Weights of a small transformer language model.
Architecture: RMSNorm before each block, rotary positions, no biases in attention or MLP, untied embeddings.
Each number is 50 + 12 x the weight over its row's rms, rounded and kept within 0 to 99. Layers, rows and columns count from 0. The size before them is the row's rms in percent of the matrix's.

# layer 7 MLP up, 256x128, rms 0.0802, rows 123-141, columns 0-127
104:56 68 44 26 54 58 46 50 59 63 44 38 34 52 45 61 38 64 60 60 50 47 45 62 54 55 47 39 43 84 42 73 42 53 67 50 60 48 52 48 57 63 41 69 42 54 59 57 64 38 40 46 57 28 40 75 42 50 68 61 66 67 54 41 55 46 48 59 72 60 61 70 44 65 37 42 55 55 50 36 40 46 37 53 50 52 34 60 71 54 77 64 81 37 71 61 48 65 42 38 38 39 49 43 37 49 48 49 29 23 56 61 58 36 34 48 54 48 55 61 56 39 30 39 60 53 36 46
100:34 49 42 61 67 59 70 37 54 68 58 30 60 50 60 40 75 50 54 47 46 33 46 41 38 47 59 51 55 27 45 39 42 55 52 43 48 45 49 59 45 64 42 35 58 47 38 38 57 39 51 38 57 47 58 37 29 55 52 45 30 60 43 47 70 60 48 34 71 52 62 54 47 53 56 33 65 47 46 33 50 85 48 41 32 43 41 58 52 65 55 47 39 61 58 34 24 47 50 48 34 36 56 43 18 37 48 39 37 48 57 49 65 80 61 56 35 49 79 52 47 39 61 43 69 45 71 46
098:22 43 52 39 21 75 39 42 41 50 61 53 40 44 46 55 52 58 48 51 39 51 24 24 51 64 52 45 58 60 46 50 74 48 69 43 51 38 49 59 56 56 47 40 56 55 51 28 35 77 45 51 61 48 43 66 37 37 33 57 38 37 56 73 45 44 53 53 54 45 32 35 53 44 53 45 82 47 50 54 65 25 35 54 63 31 40 61 49 43 52 61 28 56 41 42 63 40 59 62 45 53 31 59 36 43 51 72 40 50 68 34 77 58 41 45 46 43 44 36 61 45 61 42 58 48 41 55
106:32 48 45 35 59 85 41 46 44 55 50 47 47 46 61 54 54 49 51 45 62 41 46 61 56 31 50 47 54 64 70 65 49 70 57 53 39 36 49 54 54 54 41 65 39 41 57 61 48 29 57 54 51 58 34 53 61 52 63 51 45 61 51 51 69 60 52 46 52 56 60 54 53 25 59 33 57 26 51 73 69 51 33 52 53 58 42 76 56 83 52 51 62 53 48 47 49 38 54 52 51 51 28 59 23 69 35 46 40 47 44 37 47 39 49 29 68 41 55 49 38 36 68 25 43 18 35 68
098:45 53 30 68 46 56 45 41 57 58 51 22 59 69 15 41 38 58 80 56 56 62 31 63 58 65 46 29 42 54 56 55 58 53 56 41 49 28 44 32 39 52 55 66 62 68 55 48 41 52 47 47 39 52 60 69 39 35 38 53 30 62 37 42 55 36 41 58 50 48 72 44 59 52 56 43 23 36 31 61 55 53 48 52 49 43 83 33 36 41 50 58 42 66 52 33 47 57 61 52 64 41 54 19 62 49 55 62 43 47 63 58 58 55 55 48 57 34 55 54 46 54 46 49 66 41 37 33
098:52 38 56 41 42 53 32 51 58 45 53 80 59 35 48 62 41 64 35 60 51 53 67 62 49 57 58 57 69 25 58 40 46 46 32 51 54 23 69 41 14 42 47 49 51 59 58 55 34 44 56 61 55 63 49 50 52 26 60 27 43 53 45 51 50 38 57 45 43 43 31 49 59 53 59 46 52 56 40 52 51 60 51 34 51 60 45 46 71 62 41 58 66 71 72 35 41 40 40 21 62 42 56 28 52 42 32 43 24 53 50 58 51 23 55 54 42 56 57 48 42 48 65 35 56 65 27 51
096:50 33 43 45 39 53 62 57 55 46 40 62 37 41 50 51 80 46 51 64 54 34 74 46 48 56 40 52 50 53 44 56 55 36 65 39 43 51 34 59 28 71 50 48 59 14 33 53 47 55 22 42 42 59 51 41 29 31 61 31 62 55 26 33 60 50 38 60 50 41 35 56 61 41 53 53 76 61 47 42 33 56 64 57 33 40 67 30 63 48 39 67 51 61 67 43 48 47 34 53 46 55 48 48 42 56 67 49 60 24 35 47 58 44 36 46 41 61 61 71 47 54 34 60 42 38 55 40
112:61 57 55 70 43 68 51 54 67 60 48 54 42 81 43 39 35 52 75 62 56 55 34 43 37 50 37 47 54 51 69 39 41 46 46 69 59 69 39 59 63 58 41 58 57 51 44 61 53 53 62 52 40 48 53 51 30 46 48 62 46 45 36 34 61 49 51 52 48 45 56 47 35 64 55 61 27 39 71 33 54 48 62 54 37 27 48 52 76 38 45 45 42 45 57 52 58 30 42 48 48 65 57 48 46 47 61 70 48 45 51 41 60 53 78 27 51 63 12 46 52 48 91 52 65 59 53 42
102:69 44 48 29 49 48 41 53 42 27 46 48 47 62 37 55 56 45 51 50 34 25 59 48 64 29 58 44 58 51 54 42 53 52 55 42 48 42 68 39 43 45 41 40 46 50 71 53 36 43 34 58 54 32 44 51 36 28 44 42 31 45 45 42 40 45 40 36 41 48 40 51 36 25 68 69 45 62 81 65 62 75 39 71 59 46 35 52 40 54 43 51 72 43 50 71 38 49 57 68 42 52 57 46 55 35 59 65 56 58 41 42 30 58 39 56 59 63 54 62 59 83 30 53 77 53 44 62
098:50 48 45 65 44 65 36 69 44 42 50 60 65 44 43 53 34 70 31 48 44 47 68 34 68 58 61 53 52 35 48 49 53 48 33 41 47 48 34 78 59 57 51 54 50 53 39 32 36 58 44 43 70 70 40 37 60 72 37 34 51 73 60 61 29 37 53 62 43 53 38 57 58 57 54 45 58 61 49 58 41 77 64 53 56 44 34 62 56 42 65 56 71 39 40 47 39 72 46 65 67 50 43 63 34 11 42 52 53 60 61 38 44 43 33 54 37 60 48 34 69 37 57 47 58 49 53 59
100:68 49 40 54 55 44 34 46 14 51 49 35 43 36 37 76 45 49 34 65 59 50 61 53 50 45 46 65 67 56 65 50 47 28 55 53 34 70 53 36 71 59 42 57 52 58 50 44 37 57 50 60 51 47 63 32 59 53 53 62 58 48 39 31 35 49 57 42 76 54 49 59 27 65 53 61 65 39 35 49 46 45 57 59 68 57 57 52 56 43 53 36 58 59 69 64 39 57 64 45 50 71 47 67 62 42 46 47 41 36 51 69 73 78 28 59 48 64 53 64 57 50 36 45 73 69 53 39
103:51 45 45 54 75 52 38 43 38 48 21 60 44 52 50 49 52 28 52 26 61 48 45 72 26 51 59 81 56 56 44 52 55 40 34 42 46 57 45 46 61 52 40 73 40 76 43 28 62 44 33 59 69 36 35 68 58 59 72 40 48 56 57 44 40 44 60 61 47 55 58 45 50 47 62 46 60 66 53 56 57 36 51 51 33 37 46 62 46 63 55 47 37 54 38 69 40 67 50 34 64 66 58 45 48 60 38 75 56 59 47 48 67 55 64 61 49 47 43 28 74 59 36 46 56 32 52 70
100:52 48 35 33 51 39 54 46 52 46 38 41 74 41 42 49 57 57 48 64 56 69 44 48 56 62 65 61 57 65 55 71 55 42 49 73 56 66 39 63 49 45 56 54 50 57 39 41 48 56 57 66 61 57 54 58 55 43 46 38 45 52 46 65 65 19 63 37 53 54 50 67 64 28 47 37 68 41 51 68 43 43 47 36 51 51 35 81 70 50 48 58 28 49 52 72 58 39 16 66 41 49 56 43 50 55 71 40 37 81 37 38 46 50 47 49 56 42 41 52 35 47 46 51 89 50 60 50
097:47 41 30 48 51 54 53 37 62 28 45 37 45 36 41 38 32 41 60 26 52 57 53 47 40 50 36 11 28 52 50 52 41 48 70 26 45 65 72 50 42 42 51 45 56 63 42 36 43 51 30 64 71 47 62 51 57 47 40 45 61 45 44 55 56 48 59 47 82 51 53 33 61 55 43 50 74 60 48 49 56 65 32 57 49 54 46 37 55 43 43 62 60 71 61 33 41 43 48 61 44 49 44 33 57 34 62 46 37 36 80 42 61 48 38 61 33 25 41 61 42 39 73 50 52 44 55 51
104:46 41 39 47 54 68 41 57 63 59 47 51 35 49 28 59 62 37 58 55 42 49 46 44 42 30 51 75 51 20 56 50 49 51 84 49 65 42 42 67 50 51 55 46 53 47 60 48 61 54 48 39 76 46 70 47 61 41 68 66 37 57 57 66 59 39 30 49 41 52 66 56 45 30 33 27 64 45 63 39 51 40 37 62 49 30 76 32 53 51 36 62 60 67 56 44 38 59 68 42 49 56 61 41 59 38 47 53 53 53 44 38 45 35 60 36 75 56 69 60 57 46 53 62 31 49 36 28
108:56 37 61 45 46 47 71 63 34 73 27 34 32 40 65 35 43 43 50 53 34 47 41 46 36 40 69 55 64 53 42 48 53 49 36 64 67 51 32 33 56 55 55 81 29 50 46 42 26 64 48 32 43 41 50 36 53 56 50 68 57 67 35 60 53 44 39 65 47 50 50 63 52 38 58 61 34 33 39 38 37 49 46 70 38 39 34 50 37 41 37 54 32 56 74 43 54 66 58 48 51 66 32 34 50 46 40 64 49 53 61 56 45 79 37 61 54 52 44 45 53 29 43 36 31 41 51 52
099:27 51 56 40 61 67 47 49 54 58 51 39 54 38 49 62 52 29 42 45 71 48 40 59 41 58 62 57 39 14 54 36 37 46 61 35 47 64 61 47 44 40 37 46 48 69 56 50 49 46 58 53 41 56 54 57 18 66 51 53 61 30 42 42 39 30 65 41 43 72 32 57 52 45 30 71 42 60 39 50 71 44 69 52 64 38 52 58 48 49 47 29 67 61 40 49 42 51 31 59 51 45 53 57 60 15 53 67 27 47 41 36 20 54 44 46 60 35 43 48 53 49 47 40 55 50 60 57
100:51 48 51 63 54 50 38 29 37 34 53 53 58 58 72 51 58 46 63 74 34 43 35 30 71 62 46 48 57 59 57 56 50 59 37 47 46 49 54 49 54 38 32 58 51 53 39 63 28 53 51 63 36 37 44 44 51 35 55 59 68 52 57 56 25 41 31 59 51 25 75 60 32 49 47 68 49 30 61 53 67 40 56 54 53 58 52 44 47 55 67 81 52 65 49 29 47 67 61 29 54 52 53 39 62 46 51 65 37 45 48 22 61 59 48 73 29 39 47 34 49 55 61 43 69 44 31 54
101:45 38 39 35 38 48 68 48 25 48 40 53 27 45 67 56 39 34 39 75 58 43 51 59 57 43 64 46 53 67 57 50 50 45 47 50 62 53 43 65 52 42 38 48 30 36 64 40 38 84 60 42 53 44 64 51 59 68 41 55 57 37 23 73 67 49 58 56 62 54 54 51 33 41 53 36 30 40 46 45 65 31 40 56 45 23 61 48 70 48 63 56 70 64 49 52 50 35 37 71 52 47 61 34 67 60 53 58 33 47 40 31 31 49 56 60 39 61 49 46 27 49 48 40 50 56 57 69
# layer 7 MLP down (transposed), 256x128, rms 0.108, rows 123-140, columns 0-127
102:34 40 55 49 46 47 55 70 42 31 52 29 73 68 62 41 51 58 55 50 56 56 69 47 41 85 31 51 34 53 37 30 52 57 51 46 55 30 25 51 63 50 69 64 44 30 60 44 59 51 43 66 42 56 46 52 53 39 27 75 61 54 53 55 57 52 48 62 27 60 34 64 58 51 55 56 62 50 50 49 43 45 48 40 48 31 56 27 26 77 34 55 39 54 49 40 50 58 61 52 57 59 51 46 63 57 50 77 34 51 20 42 56 59 46 55 65 51 44 54 57 44 67 61 41 64 60 46
100:47 49 48 47 52 23 49 31 50 58 35 42 62 47 51 51 32 69 52 61 48 54 64 81 77 45 52 46 65 53 08 41 48 41 49 35 70 70 47 42 57 35 36 45 40 33 39 44 49 61 31 56 66 42 39 56 41 69 74 36 49 41 53 54 67 42 54 45 62 48 42 70 67 56 63 60 55 51 50 68 55 61 58 38 60 40 51 54 45 63 48 54 69 49 55 38 39 39 30 46 56 51 38 37 54 61 55 34 38 42 30 40 54 47 44 30 73 59 56 41 57 52 68 42 35 61 41 49
100:51 53 42 51 61 40 47 66 49 44 39 54 33 45 53 29 41 41 51 57 55 42 61 57 53 79 72 55 43 47 64 52 56 41 58 32 46 52 51 49 39 43 58 44 17 51 61 41 49 53 57 47 49 35 48 71 48 48 50 23 52 27 33 59 60 57 21 39 43 41 39 62 54 65 51 38 59 49 29 58 64 71 46 51 42 66 52 44 61 31 32 58 25 46 64 45 17 59 57 19 48 53 32 53 42 42 68 50 42 58 30 47 70 56 59 48 51 62 66 59 51 38 54 45 41 48 50 33
101:65 41 58 42 44 32 56 50 51 65 39 81 48 49 52 39 48 38 52 37 44 39 58 47 56 44 48 43 48 28 41 75 26 51 51 91 72 48 46 29 42 41 52 61 74 34 56 67 40 53 56 42 46 42 51 38 52 57 66 45 50 44 45 47 58 64 40 44 53 60 62 33 30 46 45 77 45 74 51 54 49 71 48 45 53 42 59 62 55 51 46 65 63 51 59 42 50 63 41 79 40 61 38 43 38 43 57 42 61 45 43 44 57 62 60 57 44 52 50 43 21 77 63 39 53 32 56 36
097:34 52 65 49 42 47 41 62 44 52 50 56 51 49 59 65 59 50 47 48 35 38 58 39 50 25 63 67 30 70 48 56 79 60 69 46 43 58 65 34 53 26 48 31 47 55 47 39 31 54 39 54 51 52 58 37 52 55 38 36 28 68 49 59 51 28 54 61 50 62 52 36 56 44 64 58 69 50 38 60 70 58 65 37 49 55 50 45 51 32 64 51 68 33 39 52 59 55 57 63 56 54 59 53 64 84 76 32 47 75 62 38 53 46 46 41 55 49 72 45 47 49 61 37 54 76 34 53
093:62 36 53 71 28 44 34 23 41 41 55 48 60 60 57 44 40 40 26 35 38 53 51 49 36 62 32 40 53 53 53 40 62 64 42 34 67 54 54 66 63 57 39 57 49 24 35 50 40 35 53 45 62 35 43 60 50 69 47 40 49 27 35 65 43 48 60 59 42 57 73 76 67 25 50 58 40 47 62 47 56 38 77 35 68 45 43 55 46 44 53 26 48 37 53 55 51 53 41 50 19 44 51 42 49 59 62 45 51 50 52 46 47 54 46 56 27 68 38 48 51 76 49 44 60 43 63 41
100:65 53 48 44 42 44 38 67 56 31 54 51 69 45 59 55 50 19 45 56 36 52 44 56 64 57 63 59 48 45 57 27 76 80 60 44 59 43 29 35 50 60 76 31 45 42 43 35 50 60 40 62 61 51 50 49 46 63 66 56 56 48 34 60 64 23 36 40 56 48 34 33 36 54 43 63 58 59 37 64 57 51 56 52 41 50 40 66 47 50 71 52 66 59 67 46 59 23 47 41 83 45 63 32 42 42 58 55 58 49 67 38 54 46 45 64 60 61 34 50 60 40 45 34 41 53 45 58
106:55 49 40 36 44 59 58 52 83 64 44 49 61 52 41 26 42 39 59 46 62 26 75 61 49 45 17 46 55 48 37 42 42 60 56 61 31 46 41 67 52 70 63 66 51 32 28 61 57 36 53 44 36 40 63 49 49 57 64 67 45 39 56 20 57 51 55 45 57 45 69 55 54 63 47 55 45 43 52 52 55 62 62 31 50 60 38 58 35 52 69 55 45 49 61 52 53 62 53 70 59 61 58 36 44 60 42 66 64 51 48 57 70 41 60 50 39 46 50 37 40 61 77 65 40 32 59 25
100:56 49 59 44 47 54 47 56 42 45 40 60 46 37 32 44 63 63 48 77 42 56 44 49 35 53 56 37 56 56 44 31 56 63 62 56 53 40 46 85 48 34 51 34 31 56 61 37 75 51 42 41 20 50 48 14 37 58 52 58 51 38 49 43 55 46 60 60 55 48 67 43 55 48 58 47 23 25 45 41 66 59 27 69 60 51 50 65 47 74 48 44 58 44 78 61 34 41 44 34 55 51 52 40 52 43 57 57 55 55 47 62 54 72 49 37 56 54 35 46 31 53 26 62 59 42 39 42
098:36 57 42 59 42 51 58 53 60 49 26 70 65 45 61 54 36 40 33 45 49 54 43 40 57 62 61 42 61 60 49 54 66 49 32 41 73 48 42 62 56 63 30 70 43 55 41 44 29 46 39 34 48 65 46 65 42 53 22 53 20 51 40 66 55 33 41 45 38 39 67 67 46 22 47 33 38 63 63 55 35 37 44 54 58 47 39 38 59 46 62 50 48 48 59 52 61 47 46 65 41 56 46 63 58 49 62 69 56 42 66 32 56 55 51 28 40 72 44 57 79 42 49 66 47 37 58 27
102:30 52 45 54 66 61 59 46 48 46 38 35 62 35 62 41 76 63 37 42 56 65 53 51 45 36 40 30 47 32 48 39 67 55 44 29 38 58 41 46 61 44 62 50 54 33 26 51 76 65 53 56 72 68 53 35 53 54 30 76 62 32 46 34 39 42 52 61 48 37 33 45 15 55 53 54 61 55 65 67 66 50 34 56 64 68 39 31 25 57 45 51 31 69 35 64 42 54 37 53 42 42 57 46 62 51 50 44 46 56 40 45 59 56 53 45 62 34 48 45 58 42 57 54 60 62 51 59
109:47 41 34 62 59 60 54 53 40 54 53 24 52 54 51 67 55 61 64 41 70 51 47 59 64 74 44 64 36 49 33 38 24 47 48 70 29 53 51 53 47 67 67 52 60 44 46 44 42 44 51 35 78 26 53 44 53 63 65 67 53 52 67 59 46 60 50 46 49 56 58 54 26 52 46 66 38 33 43 65 47 56 35 39 47 67 37 54 43 61 54 73 62 45 54 52 67 28 64 46 56 31 69 64 44 40 33 62 49 61 67 64 25 46 70 52 63 36 59 48 46 42 38 41 60 41 36 58
102:47 41 54 63 49 56 40 63 55 66 48 58 51 37 55 39 59 51 59 51 42 60 47 34 69 62 45 47 48 55 28 40 57 52 35 44 37 27 56 66 62 62 62 63 65 63 47 63 52 36 27 78 66 58 71 48 51 87 41 37 33 42 48 55 67 45 43 43 59 60 70 34 58 21 61 52 44 54 51 57 49 35 57 43 54 59 39 36 28 38 75 51 59 38 58 62 48 39 46 41 45 51 55 42 67 47 65 48 41 57 35 44 57 29 54 54 41 35 71 52 61 54 31 51 74 38 54 42
103:45 58 61 44 57 56 65 46 58 54 22 65 67 45 44 59 53 36 28 44 50 39 48 40 43 56 38 39 85 37 53 61 53 63 58 56 60 54 50 38 67 74 45 42 63 56 59 52 37 42 64 54 59 36 35 59 57 31 72 65 45 34 47 48 46 33 55 63 33 43 35 22 31 61 51 73 65 56 55 30 58 59 52 61 48 61 50 41 66 58 62 33 61 51 62 77 60 79 44 56 49 67 50 38 48 39 30 33 42 40 51 49 55 41 41 49 55 44 41 54 59 61 52 59 44 45 40 33
106:58 42 56 25 49 62 24 52 62 49 46 38 42 32 62 58 63 49 55 61 51 66 39 56 46 64 61 46 48 55 35 81 44 35 39 73 63 57 35 57 38 41 54 47 54 69 34 42 51 61 52 40 24 54 63 43 53 42 49 41 53 36 49 43 48 51 35 57 59 47 52 69 50 42 38 51 34 65 37 54 63 60 33 36 71 32 44 44 42 43 81 36 45 55 67 49 35 58 22 43 49 22 58 59 65 34 48 69 47 46 47 47 39 70 37 33 63 54 56 41 55 62 59 65 42 38 48 45
099:33 42 76 48 62 77 29 44 51 45 45 41 40 76 55 48 47 53 56 61 51 44 51 46 43 64 58 43 44 42 55 56 68 71 55 45 22 15 49 43 55 66 57 48 49 64 40 41 60 28 55 50 51 21 53 59 59 61 39 41 28 52 49 61 54 53 55 51 52 53 37 31 69 47 43 63 39 57 83 58 53 34 55 57 62 48 51 28 37 32 42 20 51 52 56 50 65 48 54 47 28 67 41 47 44 50 32 38 39 57 66 65 44 32 60 53 34 42 44 57 49 48 53 58 50 55 57 57
098:40 60 57 61 36 47 50 45 49 45 61 51 56 29 39 20 48 41 40 64 63 35 57 55 41 55 65 68 50 81 49 47 48 51 32 56 42 57 79 49 38 40 63 55 50 23 41 49 65 37 43 38 62 29 60 60 48 44 51 50 60 51 56 52 40 62 43 37 56 65 49 59 45 65 49 43 47 27 42 58 38 45 53 61 36 65 33 37 50 39 54 65 49 46 56 50 37 40 68 69 38 26 53 46 43 84 51 64 48 33 52 39 62 45 41 40 66 45 46 20 53 41 68 43 59 27 43 51
100:76 52 46 51 41 44 43 18 40 58 44 40 58 53 49 41 53 46 22 54 55 51 35 40 60 48 30 55 61 63 66 50 60 41 52 51 50 46 41 67 47 58 55 44 50 36 49 50 68 58 59 55 61 59 41 64 55 52 44 56 31 52 43 58 30 45 46 35 45 49 72 39 66 59 63 84 87 48 43 64 73 50 58 61 49 39 59 83 33 44 49 58 41 28 55 37 50 61 72 51 45 50 56 44 43 38 63 63 64 41 55 60 37 50 39 69 66 44 45 37 36 57 51 64 38 34 59 45
# layer 7 MLP gate, 256x128, rms 0.0823, rows 124-141, columns 0-127
096:49 41 61 63 55 37 54 50 53 62 50 59 65 62 72 62 52 50 57 46 34 43 47 35 30 48 63 57 47 48 53 47 51 47 44 48 44 57 44 33 52 46 50 61 52 31 60 48 40 49 44 42 57 42 49 66 53 64 48 48 61 51 27 56 48 30 22 33 20 49 63 74 70 67 48 65 22 70 57 39 59 35 26 45 45 64 46 29 55 45 49 41 78 50 76 46 62 41 52 53 58 80 57 70 57 71 46 55 47 52 63 39 47 50 64 49 38 40 38 49 49 50 58 70 28 43 38 52
106:52 58 48 55 41 72 68 55 25 62 34 61 35 54 45 24 39 47 49 24 39 67 32 65 48 29 44 60 32 49 51 50 45 46 30 47 62 54 35 52 62 34 34 56 60 69 72 39 55 57 50 43 51 37 52 40 72 59 33 59 54 75 67 44 37 51 36 60 50 54 65 65 59 48 64 44 47 62 55 60 38 47 44 49 48 60 41 53 56 56 51 70 67 63 48 38 34 58 67 57 53 45 51 40 34 59 83 58 42 56 40 32 67 61 46 33 52 38 55 43 46 51 58 32 46 26 52 47
096:43 60 57 63 30 45 42 53 65 61 58 34 35 49 45 50 58 63 72 71 52 61 54 43 49 55 30 45 51 63 63 44 57 47 63 45 34 65 48 60 22 58 58 37 43 75 57 31 57 38 57 53 63 76 67 65 45 57 56 47 54 65 49 42 65 37 46 56 47 35 63 48 32 58 52 55 37 49 43 62 61 46 42 35 54 73 55 51 57 63 41 30 40 42 27 45 51 49 52 55 67 38 41 39 40 47 34 73 30 33 72 54 37 54 53 42 31 35 37 63 45 34 72 46 33 57 34 41
100:63 43 56 59 73 31 30 63 45 28 62 35 28 35 46 50 43 48 47 65 72 47 64 53 56 68 86 57 51 51 55 57 65 62 45 42 38 44 42 45 64 36 57 38 55 40 62 34 45 52 58 36 49 50 57 49 54 41 55 55 42 41 75 63 63 20 60 47 59 70 35 49 54 51 65 58 27 36 43 47 56 29 50 45 52 60 29 68 67 37 61 70 32 53 29 30 64 38 46 36 56 57 54 40 52 46 44 52 39 57 41 66 61 78 41 43 47 44 43 57 57 45 46 53 46 50 53 51
096:30 62 52 46 43 52 47 40 59 54 72 56 57 75 57 49 65 28 46 60 59 59 31 62 58 42 32 51 57 63 43 33 72 35 41 35 52 67 47 57 37 47 45 41 43 59 59 42 66 56 69 25 57 57 58 55 54 31 46 35 67 40 48 54 30 45 62 68 67 55 51 61 45 59 50 66 39 53 31 79 28 45 62 59 42 27 52 54 50 54 71 35 33 65 51 45 43 51 27 39 57 49 32 43 26 50 45 40 48 69 59 34 46 44 50 49 40 58 36 42 39 66 45 44 39 42 35 47
096:40 68 67 41 50 43 55 49 39 60 45 47 63 51 71 50 46 66 60 37 61 52 52 54 59 54 39 23 38 54 60 46 56 74 00 24 40 31 21 46 54 26 38 42 64 29 32 54 48 39 37 36 52 44 44 49 56 46 56 47 48 38 43 49 57 74 55 44 41 51 45 49 51 41 44 63 26 48 62 63 63 54 42 52 48 53 42 61 46 62 55 35 47 44 49 48 55 66 63 47 59 39 71 31 43 44 55 50 56 41 50 49 54 50 75 45 47 27 49 44 57 51 37 51 30 52 29 36
109:39 52 42 40 38 43 57 45 51 56 45 49 49 75 50 53 38 50 77 61 32 90 45 39 33 57 38 44 52 49 57 46 33 66 64 40 39 61 37 56 52 59 49 37 58 52 33 56 45 57 37 50 55 42 41 45 60 27 61 70 40 60 39 37 50 48 53 55 43 56 54 43 73 23 46 30 60 46 48 63 59 70 55 59 68 56 29 46 53 46 69 62 61 42 59 68 48 65 36 62 29 50 66 61 17 66 48 50 58 66 35 57 47 54 61 31 44 45 42 32 47 44 45 53 56 67 46 43
106:48 38 56 57 49 48 68 29 55 47 50 63 63 49 56 50 57 43 51 63 52 56 29 68 73 52 43 49 46 63 67 47 50 47 35 58 50 34 37 42 41 55 55 65 50 40 55 60 76 45 59 71 67 84 54 63 61 49 68 54 30 75 47 64 60 67 38 58 42 49 34 40 60 66 50 41 41 45 38 36 62 63 60 53 63 50 43 59 35 58 44 49 41 67 45 38 69 45 49 42 31 44 61 68 47 64 49 32 43 14 45 46 68 42 43 43 65 70 55 46 47 55 76 44 61 36 58 48
093:66 55 58 25 52 43 42 51 67 38 31 51 40 53 43 54 62 52 58 22 47 58 41 52 47 63 46 56 53 60 65 42 56 57 63 52 68 63 36 63 57 36 67 56 23 48 30 58 49 61 59 47 48 44 60 60 64 40 47 36 56 72 46 58 64 73 40 69 43 55 35 29 39 44 47 60 57 41 26 69 52 75 66 49 33 43 40 53 47 59 75 52 31 28 64 50 43 59 43 48 59 56 65 52 37 55 39 55 47 52 49 81 67 60 41 45 51 53 50 53 35 30 58 72 51 47 63 42
095:53 60 46 37 65 47 45 57 58 29 47 54 50 54 37 52 36 40 56 33 40 54 40 63 37 64 38 50 49 61 59 18 66 29 46 48 34 30 63 43 32 45 62 52 63 29 49 25 53 72 62 60 48 45 27 53 61 50 52 60 45 56 43 34 33 54 17 79 43 43 39 38 37 37 46 41 61 54 47 39 49 72 34 55 63 64 71 58 50 67 51 51 54 40 50 80 61 56 50 65 52 52 39 57 64 63 50 48 49 55 46 52 39 46 61 61 67 62 42 46 37 48 55 22 50 46 49 62
102:39 61 39 50 71 62 75 53 53 68 55 30 49 43 58 30 34 53 62 43 70 42 37 60 40 46 62 45 63 53 51 58 45 53 56 72 36 69 52 58 49 47 76 46 50 36 77 43 34 35 51 38 77 52 43 64 33 47 57 48 61 45 40 37 51 42 46 67 34 62 40 61 55 51 54 80 53 65 64 66 70 35 59 63 37 38 51 65 38 42 42 54 52 45 46 62 68 53 52 36 53 44 68 54 55 40 43 53 51 84 61 54 46 54 36 63 40 58 47 46 68 56 46 55 47 24 40 57
096:62 51 64 54 65 51 44 54 50 46 40 53 67 47 45 47 45 65 35 60 77 53 52 64 54 46 62 59 32 62 63 50 57 59 72 38 40 64 32 38 44 34 59 49 36 54 37 32 25 42 52 43 42 37 55 57 41 32 72 43 51 49 41 53 45 34 48 52 42 56 58 73 60 40 46 52 29 54 45 54 51 66 71 26 54 50 63 50 44 43 41 54 31 60 36 67 63 47 58 82 45 48 31 66 46 41 57 49 79 61 66 53 47 59 76 61 34 34 58 50 43 42 39 78 41 52 53 59
107:55 47 69 71 59 38 29 53 54 47 60 28 29 53 63 64 45 48 58 55 44 47 65 45 26 36 62 56 55 42 84 46 55 44 62 36 59 55 66 39 57 58 75 74 56 44 42 56 47 62 48 32 57 31 59 61 66 18 38 54 76 54 55 44 49 52 45 47 46 51 75 54 72 49 52 42 20 49 53 41 54 35 52 53 41 48 48 54 46 35 66 38 39 22 60 29 43 45 70 61 38 43 56 33 59 50 38 39 47 39 55 43 44 45 64 42 57 49 46 50 49 54 56 33 40 54 52 58
101:62 43 54 34 48 40 63 49 39 35 36 33 50 74 53 48 54 57 48 41 64 52 80 42 43 45 61 50 47 53 58 32 60 61 39 68 22 43 38 63 45 56 47 51 39 53 43 64 49 53 41 57 44 32 45 34 58 48 39 60 33 52 50 55 47 76 67 52 31 40 60 42 60 28 62 27 30 61 50 49 50 55 72 76 40 25 59 34 74 59 43 51 54 51 49 50 41 56 38 34 49 43 58 42 36 63 32 42 63 56 56 51 67 67 52 60 56 29 50 47 46 62 52 28 52 36 37 72
109:33 66 44 20 58 61 36 31 59 42 46 60 56 60 26 60 46 54 52 38 63 46 42 50 44 42 39 70 33 61 51 75 30 75 58 46 43 38 66 21 34 53 38 53 61 32 31 49 47 55 47 64 56 55 56 48 36 51 57 68 45 75 57 53 40 59 68 56 50 63 41 52 65 35 40 62 44 57 42 49 49 49 35 56 46 57 57 59 61 52 69 52 42 65 32 54 51 39 48 48 27 64 51 60 41 50 24 52 70 37 62 44 24 31 52 52 64 46 58 32 60 42 56 40 51 61 41 57
097:41 45 53 38 44 48 56 53 91 36 33 64 62 40 45 48 57 60 55 49 50 63 50 82 45 39 34 49 61 44 49 47 31 33 42 34 63 38 58 56 58 49 42 40 39 37 54 66 75 65 69 65 32 29 49 77 69 56 49 54 38 63 50 51 48 65 48 46 51 28 55 53 75 38 48 33 29 51 49 34 60 55 52 43 41 60 40 43 52 65 54 65 50 66 62 54 51 57 45 63 61 54 52 35 58 55 43 51 58 40 73 55 56 58 41 67 67 43 31 53 59 36 47 33 41 44 56 32
107:26 47 49 60 71 58 43 66 28 46 41 49 55 55 44 48 48 56 56 62 64 44 56 50 41 48 53 52 39 50 70 34 43 55 52 48 62 90 57 54 55 46 67 66 47 44 42 75 34 55 46 65 59 43 51 66 48 67 42 47 51 26 51 51 47 31 52 62 67 49 51 51 67 61 64 40 42 85 49 43 44 46 46 50 41 59 66 44 63 38 29 70 68 63 53 61 56 39 28 63 57 58 56 38 43 64 27 42 36 57 42 59 66 38 39 19 57 39 49 66 40 56 34 52 53 44 52 51
103:61 40 41 64 54 73 53 44 37 59 53 57 49 69 42 47 36 37 57 71 59 38 78 49 28 66 51 59 52 51 60 38 46 33 77 37 41 44 52 29 45 73 31 47 70 61 42 66 48 50 57 37 52 19 36 45 40 74 40 53 50 61 79 44 32 40 40 52 50 45 44 36 41 53 46 58 55 54 48 59 39 59 44 37 55 59 61 50 52 24 64 44 33 54 30 56 66 46 36 55 48 60 35 54 68 54 69 30 55 40 44 28 59 57 61 50 43 42 56 48 41 51 41 44 65 46 51 59